Part of a small language model's weights.
Size: 13 layers, vocabulary 1024, 10.7M parameters.
Training: a variant of Adam for these matrices, 695M tokens.
Each number is 500 + 40 x the weight over its row's rms, rounded and kept within 0 to 999. Layers, rows and columns count from 0. Numbers have three digits each. The size before them is the row's rms in percent of the matrix's.

# v: layer 9 attention value, 256x256, rms 0.0725, rows 228-252, columns 0-127
# o: layer 9 attention output (transposed), 256x256, rms 0.238, rows 228-251, columns 0-127
v228 114:461492506420453477492469568463545587493529485501497445528544503510480548482534511398503452474497579520460496466477444468520525523490477546490512434576504468467496497462464488546497537512513509502531472540456561506488485413523573562554478498525473455466549483415481493471533459507566511514501449520526515497610604541520483537426475465547525578518539507519496443500528515539512435474441
o228 125:499505456518524515527566482510509542463457529481502470514442569419506471463455500491517469489477493494472514565501469513469504488482517504535486536540508465509503478465480511448374550595460449466502538499568482489505478482575593520474499493498514530523530501481444536502524489456418488489561559493546489502469460536480453519490517568517417600528569516550519468558546493456538438505420
v229 085:532518500450503502471437485556460501492492451555506482443507467468465522481446482459512553528549437552550527549494537485507500528531427454540502534512549521454511497502520528549510532482466514469532542491507509545570512485536496545546520436614466499478543544471510488538470507511541481460483431547429478415528497526531478548491544532511484552541546476447463472477517479472375455578553
o229 166:528533499524444605527460451526562532491543561502442481558501507476474479453450452457498507500542504526436518495513566490520506434530491405408499517507498569499541526514510503476481475449512535450496523523516457472494476564488506435503469533479548524508525450493491562523502466529524575562483474515523487483516517507506535509524583523554532508459494534525448546465532532485520558493457
v230 094:535501457536422464493512519551547584487561503451552491538510527395462523435537512529472572554505522505430456415498474552454437479484446473481481528486557464506540451491454559505481496447518462517501512523471482512516559530522515525488513437494441492556550540475546505459514480496510534565496459497513544401542598531473484514459513495536454533503510566455563462532466493566450528543454
o230 151:433478428519528532512507535496460515473515506511505473544538497459480467552568530541487500484531477415514521550479461496441563445511508480486520524513505520580489451506507451510394460531460486508485518562512541470499546444551532566456510440491480529577479502455456540522472536486522521500548465470516483481462525507553525498480415511515487526550534441494485539514544530497482501499466
v231 084:486587496479418497504521511511536435523548537478512544468486529531566497443490566559486555504506417444552490479472558452492474542490539554505459482421538517486445489470449512441487435574502494498545524453581499586510531527542501532418428498513551573456447529573455486507500506493496496533465479538529439525486510530517472506477509583518481491513425533524503521470443490497485433501468
o231 189:447474510517530515560530484528487531521484492497482473520463523444499585525458475503507501504414510480527530550486497534497513553507496482497470447555531455586506493511491479495553503445542497532493517474435565633566527504482462530505524576486451524473495566476463480514491561532543455507470593528548476545438522554483520505460535476526592479540572525441553457536504449483504482444520
v232 073:495476536524461514440445510416445467441479514500491514457576460492517536472543502510534492468493490558513532545513517459526525464544523487534438464449472543517530468533452435471488450523415422470517512493498445465524474506485523481453547529461505511519514483509491496431521442556484451574547532547461535482521495507577492543416492515526632546549476486485456459514497512464459446540511
o232 208:425491532458538467521510514488450545472530473472514545464498448514534522562561525536568550450535460509421500533496460496479562465499454410595498472472599442532505513502494558477517468511551467506427487463520545456470468483485433525507497524507525442563528585547471523492564483545494595516551495495531521477416518540569517413500488507452505569438516459452514570493563532573525501572533
v233 079:552389505506455451510494566445551514502506572466551415544530455439501488472460528436527497440457486479553491476506533542535455560563503500431533491510473520485478487550477477496483449484524549464491500518482430527496497456480528501497514464482527563491524540486504532497514461459483519611531481533477468468598483526513503517417508532518431502584498484502492502480493509543445524463542
o233 194:484512541501508505499529550548508518529497493561518482519521473452448515460479482471527515517541498523453475458489470552438463539499486577490518548571518510439498501533518524512508460567482525543453513444594456463550518438486550531556503557518461513531495446533473479493516450526511512525540486487453500463516468477506507545561481440546470494503479580503539463606511466471542494477526
v234 284:512540411447420505514449575508531565472549504537559499527590571498468486580474523458484525531509551453497546511534491552458441548550450511486533466549523477543513448478452505504527550456517509480485476472468477553541462455450557584525519472516473433546558590529478499464526482470515556550533509471516460506552553547503529499397422445572470500528545547469459500510447500542457526411471
o234 076:542501546525493481467546444474426524514501490458498485523536437563516393482470494512535502494483477497526508512524493505582531483427477535556508554495521554529439586504431446518519492507483500441516421529522527493498515508529489422474482526524536506513493553553487476488519497438443471477524585483578542548443505493555560542489508547448491528551486521545578553528506494507578488566565
v235 086:499428549570509504454540482442525419510479549488521519489483518563546480529463459494484540440512481515482538478507489523548493461468567508441467494465489503469483511394496473504485462438520485513481457402544495495506483523502471497496478514555525546458498505491496511476505516561437516528531521505552566502506528497449518474492523460535555494472508476503610465447465580542536516497542
o235 179:522486498472428576511502450469457497531497475565531452479504441520494479590581546465542568614536472497554499446436517474589492506516524473554454479474487483554577521460457534563448375519488534523479559500460413545475541560501500459477543440545517493477476474539483490517469503603525525504471478528474445512517517497576559468495445535491500464484528488480471526500506519483517523527547
v236 082:506511466504421567460541499499471496500442503512473443548507464500452487448494553556432472442472489451496499510475498495539472522430494529557545479502537522516533473512476456496464523462493498450544599492556505483464481524540538480536474506525493468577572565574526544520490551482469447520513531563455488467460556462465546548557458503509435453501453497533518570450513454477439525497558
o236 192:450440507443482518461444490564518520496570533514522539513464565514550585514508556468469546527499519587507594457445502492514518544495503498447524447535518455459560427511500492494555516534516493405473503449396537535413539453480454608534498475497528486506469518470453456552564430523444519553512484475541519561532536524416465491449526465518527505482413471469529510459537434471532521512579
v237 074:512565459429496502516437467539523485491447493479495452512548471536424433549493498533485537428560488526464507545501482479459510511524489534539501598525472406503527529529501470439487555493493559493528459441505481493497460552455424493515460425492553425518583464471457541444479507541426610435531455457522487545526518475529514524480508500500469462501425517553484515463485545581481489478515
o237 213:507460542506551466440493609494496474512508503508491523507499550567550487485465530474510579534479567472485486551494443504475480457433508499489428478471409428568473504494512566477462493430533460588459544498474541588542498465500447586508457493482442531529473514570515438494531502515593476523527538510505465525449505508523462495436521476496519493516538586451442516495490464457574589519480
v238 087:523480498532514502564503560454493512531505520479444567516497441450554466521478474517501550482568443463515492572447529534545462537470537508460557503465375458465465498487483450507467455551512482499543555523499569597478457477477502469400558476508551524489460434460512445584510518501484458585484493546525502474506544528490483472517507572502439520512497451503514517521457539525595510510565
o238 170:478502466463518486485478491571500414409494458473470517549479652506556506561509524517507489471571515512421461503535559438480487534456489513527505557462506511485504500485554479472539487451469515493501537444435486523442520511543484522501541475511538496567451500489496442434440532505572473503530469485388551481468557521453474438476483489494615515484451489492432546493481469500419483563503
v239 153:478491558582528513481505488456492464525433455497536577484441466493521531425571498509468510448495499464461479495489589475503449471506545511501454556436538478521470489522545465514498447466513479518546471540572541449463532556593470457508478449466509570497432419531546539538481467586522517522490510481452540481487485442499513514515548488464516484486448446503533455544508534442525509570572
o239 102:546491445471494546532476512537489532408522438456492486564533524516520511534389490518550470431571481535506485498528445505535494428485430494524500428517601457477507506450488477461558536492584560514459476478484570537558549536475473520503468535442489439502541544451555481474442497422406537512519519516527524510520517547497505471538528517478615529418461509518535503481517452509570437563450
v240 083:485477531511535516473458484455517488469534450537494514523519501450494535483458502436479481530540519542551506523526427522478462479567447444532484511492537522488514443430556559478486564518489441557478512531455539470501469538476501482465460395467465431530505512524571428504538416479480488573559491521515465491508500485529534483450566546461495461458517431479520456576520502551494452481524
o240 186:451459490551534466615496476494501497506506454461455452476497504485494566433467528494519490474491524486546471513516502499498502525500547530484481517462476454439556531459514481505563550475574525510541560468483502588502530524477499500513525418604431563430536561458592533477514507469487472467514550448529482511496523508441481460489542462511530463505493540493532557498506541544529482503464
v241 079:462444494463455501472459529445528504525490512443502531504411450549457509544472440447528494481499471475515485407526557460494504517538527492494477520445499516467499518469530518534498510491543514577490491551582551551430461569459482512501478487566546473526524462598438451566500528482465545458511444453461536472541491487587524471469543436501542464513424479538510498454468562463478475564533
o241 178:513509487511533445565483489513413472485502558511474451517493539519443532518565558558503561476502520508459485469484466528539616565510497479484491436540549520491429554465457494533477480541475508518527477531453518487551507541508444493510499550399551542528484500512530390571515574515513502461472478490447521556457600479417497472510542486478437490526526544444435539468491510454475480457546
v242 080:490474518468513564495465533442513504506456432550447553522556512457541522470421546429563532503473470476494493554494503506453517519452572579551485487413567598555473472467501482485485536483473408467433487555506448516543482557436460483515585481509527457570592503545489464504460542420498521494479529563513502430463476488543524551504491463481399547508452516480494523496425505530511503426535
o242 178:609508442534469477518517501535522492453529523484568470493495516559533469498541561490502454512534537497502479574477521471484474436505483534510497397527530491521494410488457447515525475512588513562498503448455486516502469524522433543572641534503502477493519533450509512449412508570532556536498470483541579528513537543546522492496452495564503604537482489536488443544502494455478450524496
v243 077:460462538554478494488512551546524590451466582521440464546461506533418548514519458501439515492508477458449439490442462506518472473513555545497502473452536436473537482475472525558523513534495473515502499550510489492457540507523478428489496514426519535481567423410488584564518472450511502564489527529458493478533514514532537424549496567486495450443439473513507483472521503486463470436468
o243 182:502516511486477575503513533480490459488563455484559475537500443521563444545505379522435432508467520503449548516510492493556535522501454444503494537517592547489522564531521541553495445442450584491412426480458506474571508513500460533488499516513494485512494552541470467430426388507507547505508438426469518486466473547560532549506478520490507477545516443414573499505513564472543445512557
v244 082:579490461573547423517498468501541516548548446420470471506549487476491508451568464440567494519578520525440505515560503516518511480561540503540546516553509524489506469469501512441514544515534532532551486569463466531513525493486447464520556415494480510447517471476502513511488554481491516459513502510522534539401511481462457551538482503516431526537481554529449452565466450439550542527480
o244 203:524508519486541551515481413441525562471451423520477460454411483463448546535488482472478496425472488502426447509463478491463534488505466477505474543494543458513531574481510522457467473502503559454483449398515478510480556538541479445489460576451532510486470451386413461506548478572514414454480496573484490465520523569481491479475544490537537519466503515469481523521512441618508536498512
v245 078:507527471458531480504535457579534497521540467567543446412463528513466487487441511526484506472484505551477469455456484492467507451504517464525562457446514521496431557469453460470474569535502574479582450429477483509556431488544486571529498533490472488499490499518504495473428417580555515502494562496520443476431503521532485486508495415495497465519507470543488512481518471411522530503496
o245 191:615488471510457453442478544462484510507434507458477484479428527498504475441608507534499401514425489503472509551578552552534527482491493499460481544522499542444499573447496514560469474462408515519463501446494490529493476547452514503544505477559528514525488541504579461514480532467494519506448464477473490513501596472495510471526483461515586468551537534498516494528497526558464440546513
v246 084:476515499438455544474452510564454515460517492468534532557413509533571478489520496471449572515488482468474499486552556469428517478514456531505448545535518544533528511517542570468492487512518532506548543526513554501507538462528516471470506455524476496564524456495546471497522442522526520437448495538429491431494502561548424509540490546546465515562428554541485488458546459499502481508450
o246 176:534505535490478485458494418570459474506465451548474504529513445481456431510433532496454543446474441570528528480535490502513439501486417519540506535517510436471509514545551557496499501496490459509487494485488528477482476526475480483444401515485483481491522481503464453524494513536466474522526495511449462424480462473429541524488482503495568480478500477522513507506422504426499470582578
v247 087:460523483534553566507485479450443439432448440525498554440487525460480471523514502478533420533508510533475494530521467530531462448465509551584433610522440507514526481466510533558516509466512506483465501508518548549536511513509549467511527537520496446563534457485490499551486448530522529500475532476430471482412493480517472523511545500447467453524482507485563520473486561464552481483512
o247 174:474434524534517518402531523541535514476464468424478514469520514503518537445582466484422492525497527456508535520503487522498552489541523532458534507481503498532536437500467521520460486535476484405444533508518509464490444451461586611493440472474444473557470465490483500503522548497549471481520442434537511485548539484611496511460522506471458492553540488498485509579611512540516481455465
v248 080:454472489569553487460452510439528424529441505553543531571432439474525450449547519496548571502534478502547475448455501548449462506527440521463450562520409478480530545438478474494563551447453424506429495479540565529467492469505518468470487539500526526461459452557531504535513529454469524524432483506507475484516502460508550557509482456539461497497472532490491512419515492521480527529519
o248 195:429534522514480484489483523516526507504497472501507483485575470480506491531546551529491507556565593487541468556559574481450521526521444444460509441551506514507507464482491533529466603489433449506516430533505404549483499472482561511526489469600482476552510524514497509440575526478506453476504503480448484510538522517513503486484543468547462501502516545451407499523399458484512493512534
v249 085:486525526445427468531465457542551446523508502553512486490496477566438462475474453474501580565553514525511514472466498518543423573466544488479507521499492507434471530474478601494492448523526540498548483567484527508514467469546522529458534458524514527483524483496450470442460524499476444569463458555541482481553521567442550557513464519574472535540449492468484558534497465457481564502451
o249 181:475453508495453493499526610444500491412538480509521514523560469459578491544442549492515473491556452523517480489507448523496497559502519434533518445512513459481498429470463460546516452547478495501501509512485510516515488473482475508513474516479534537444498520593548560496499482535411490500457498482503547555507478511510456450543459520487461480508494487503484416506482481441486504528490
v250 085:528548492477525534527466462486507474541497528493557472613536482571544498442546445529524535538528482521494429577541513465484550454530466506517460503539462486515501530544478516539520546560479578466410484509530474439507483509537487522533539519451545475465515443565455400459455547561497454510542443566453483583496469511482527568486525475439486496561477475495541501496528498471528485492531
o250 189:469544457527461520497475509526479453488521481501441492518504516493546578507525499528522470574441542468520573484498539521497511526502529537518524548474602478465532416508460445508521501473432456520513588493551516475511574456447496545539545482466424457481531473558462487498455527464482514550504526532574416548417506484543489541490460479488587446511545464527464512560502462461453504550609
v251 085:438505516507523540527479555456459470456469488521481497489450585546488511551503484520451405469509487472491526493492495536585521464476463557468516530444476474515528553548429535448542496488558541450443521418528513547439451499469505545449448546510495490452434451403510517507488434472525506441486430502507432542463502575395529508541511534524439419436429524522599524508480570518490494466494
o251 166:548547425524510436419449500438411504478521484544507508488519597555444471461476508467551494507525549487497558481463512483483481417422580453511550545481454531492456470531526488516557457434461481410484460525502517534452476458497473428461515500473524486490492465471450541449481590513492448585464511532534512498464519486568435561460536497542511455523467569543455503462528489485562598517484
v252 112:505529583589525461487498415489513488535475433508509555493510432457496511558448498530473509501506529454558541466518498474423488454535526457591498587520531517541506550514584480488523471515552442532524514507511515506539487511528387500563457450607509542484448437475510479463537500509471484396475467571468524509471458480516475539554541472472518557462484481469519429532510459434551536493501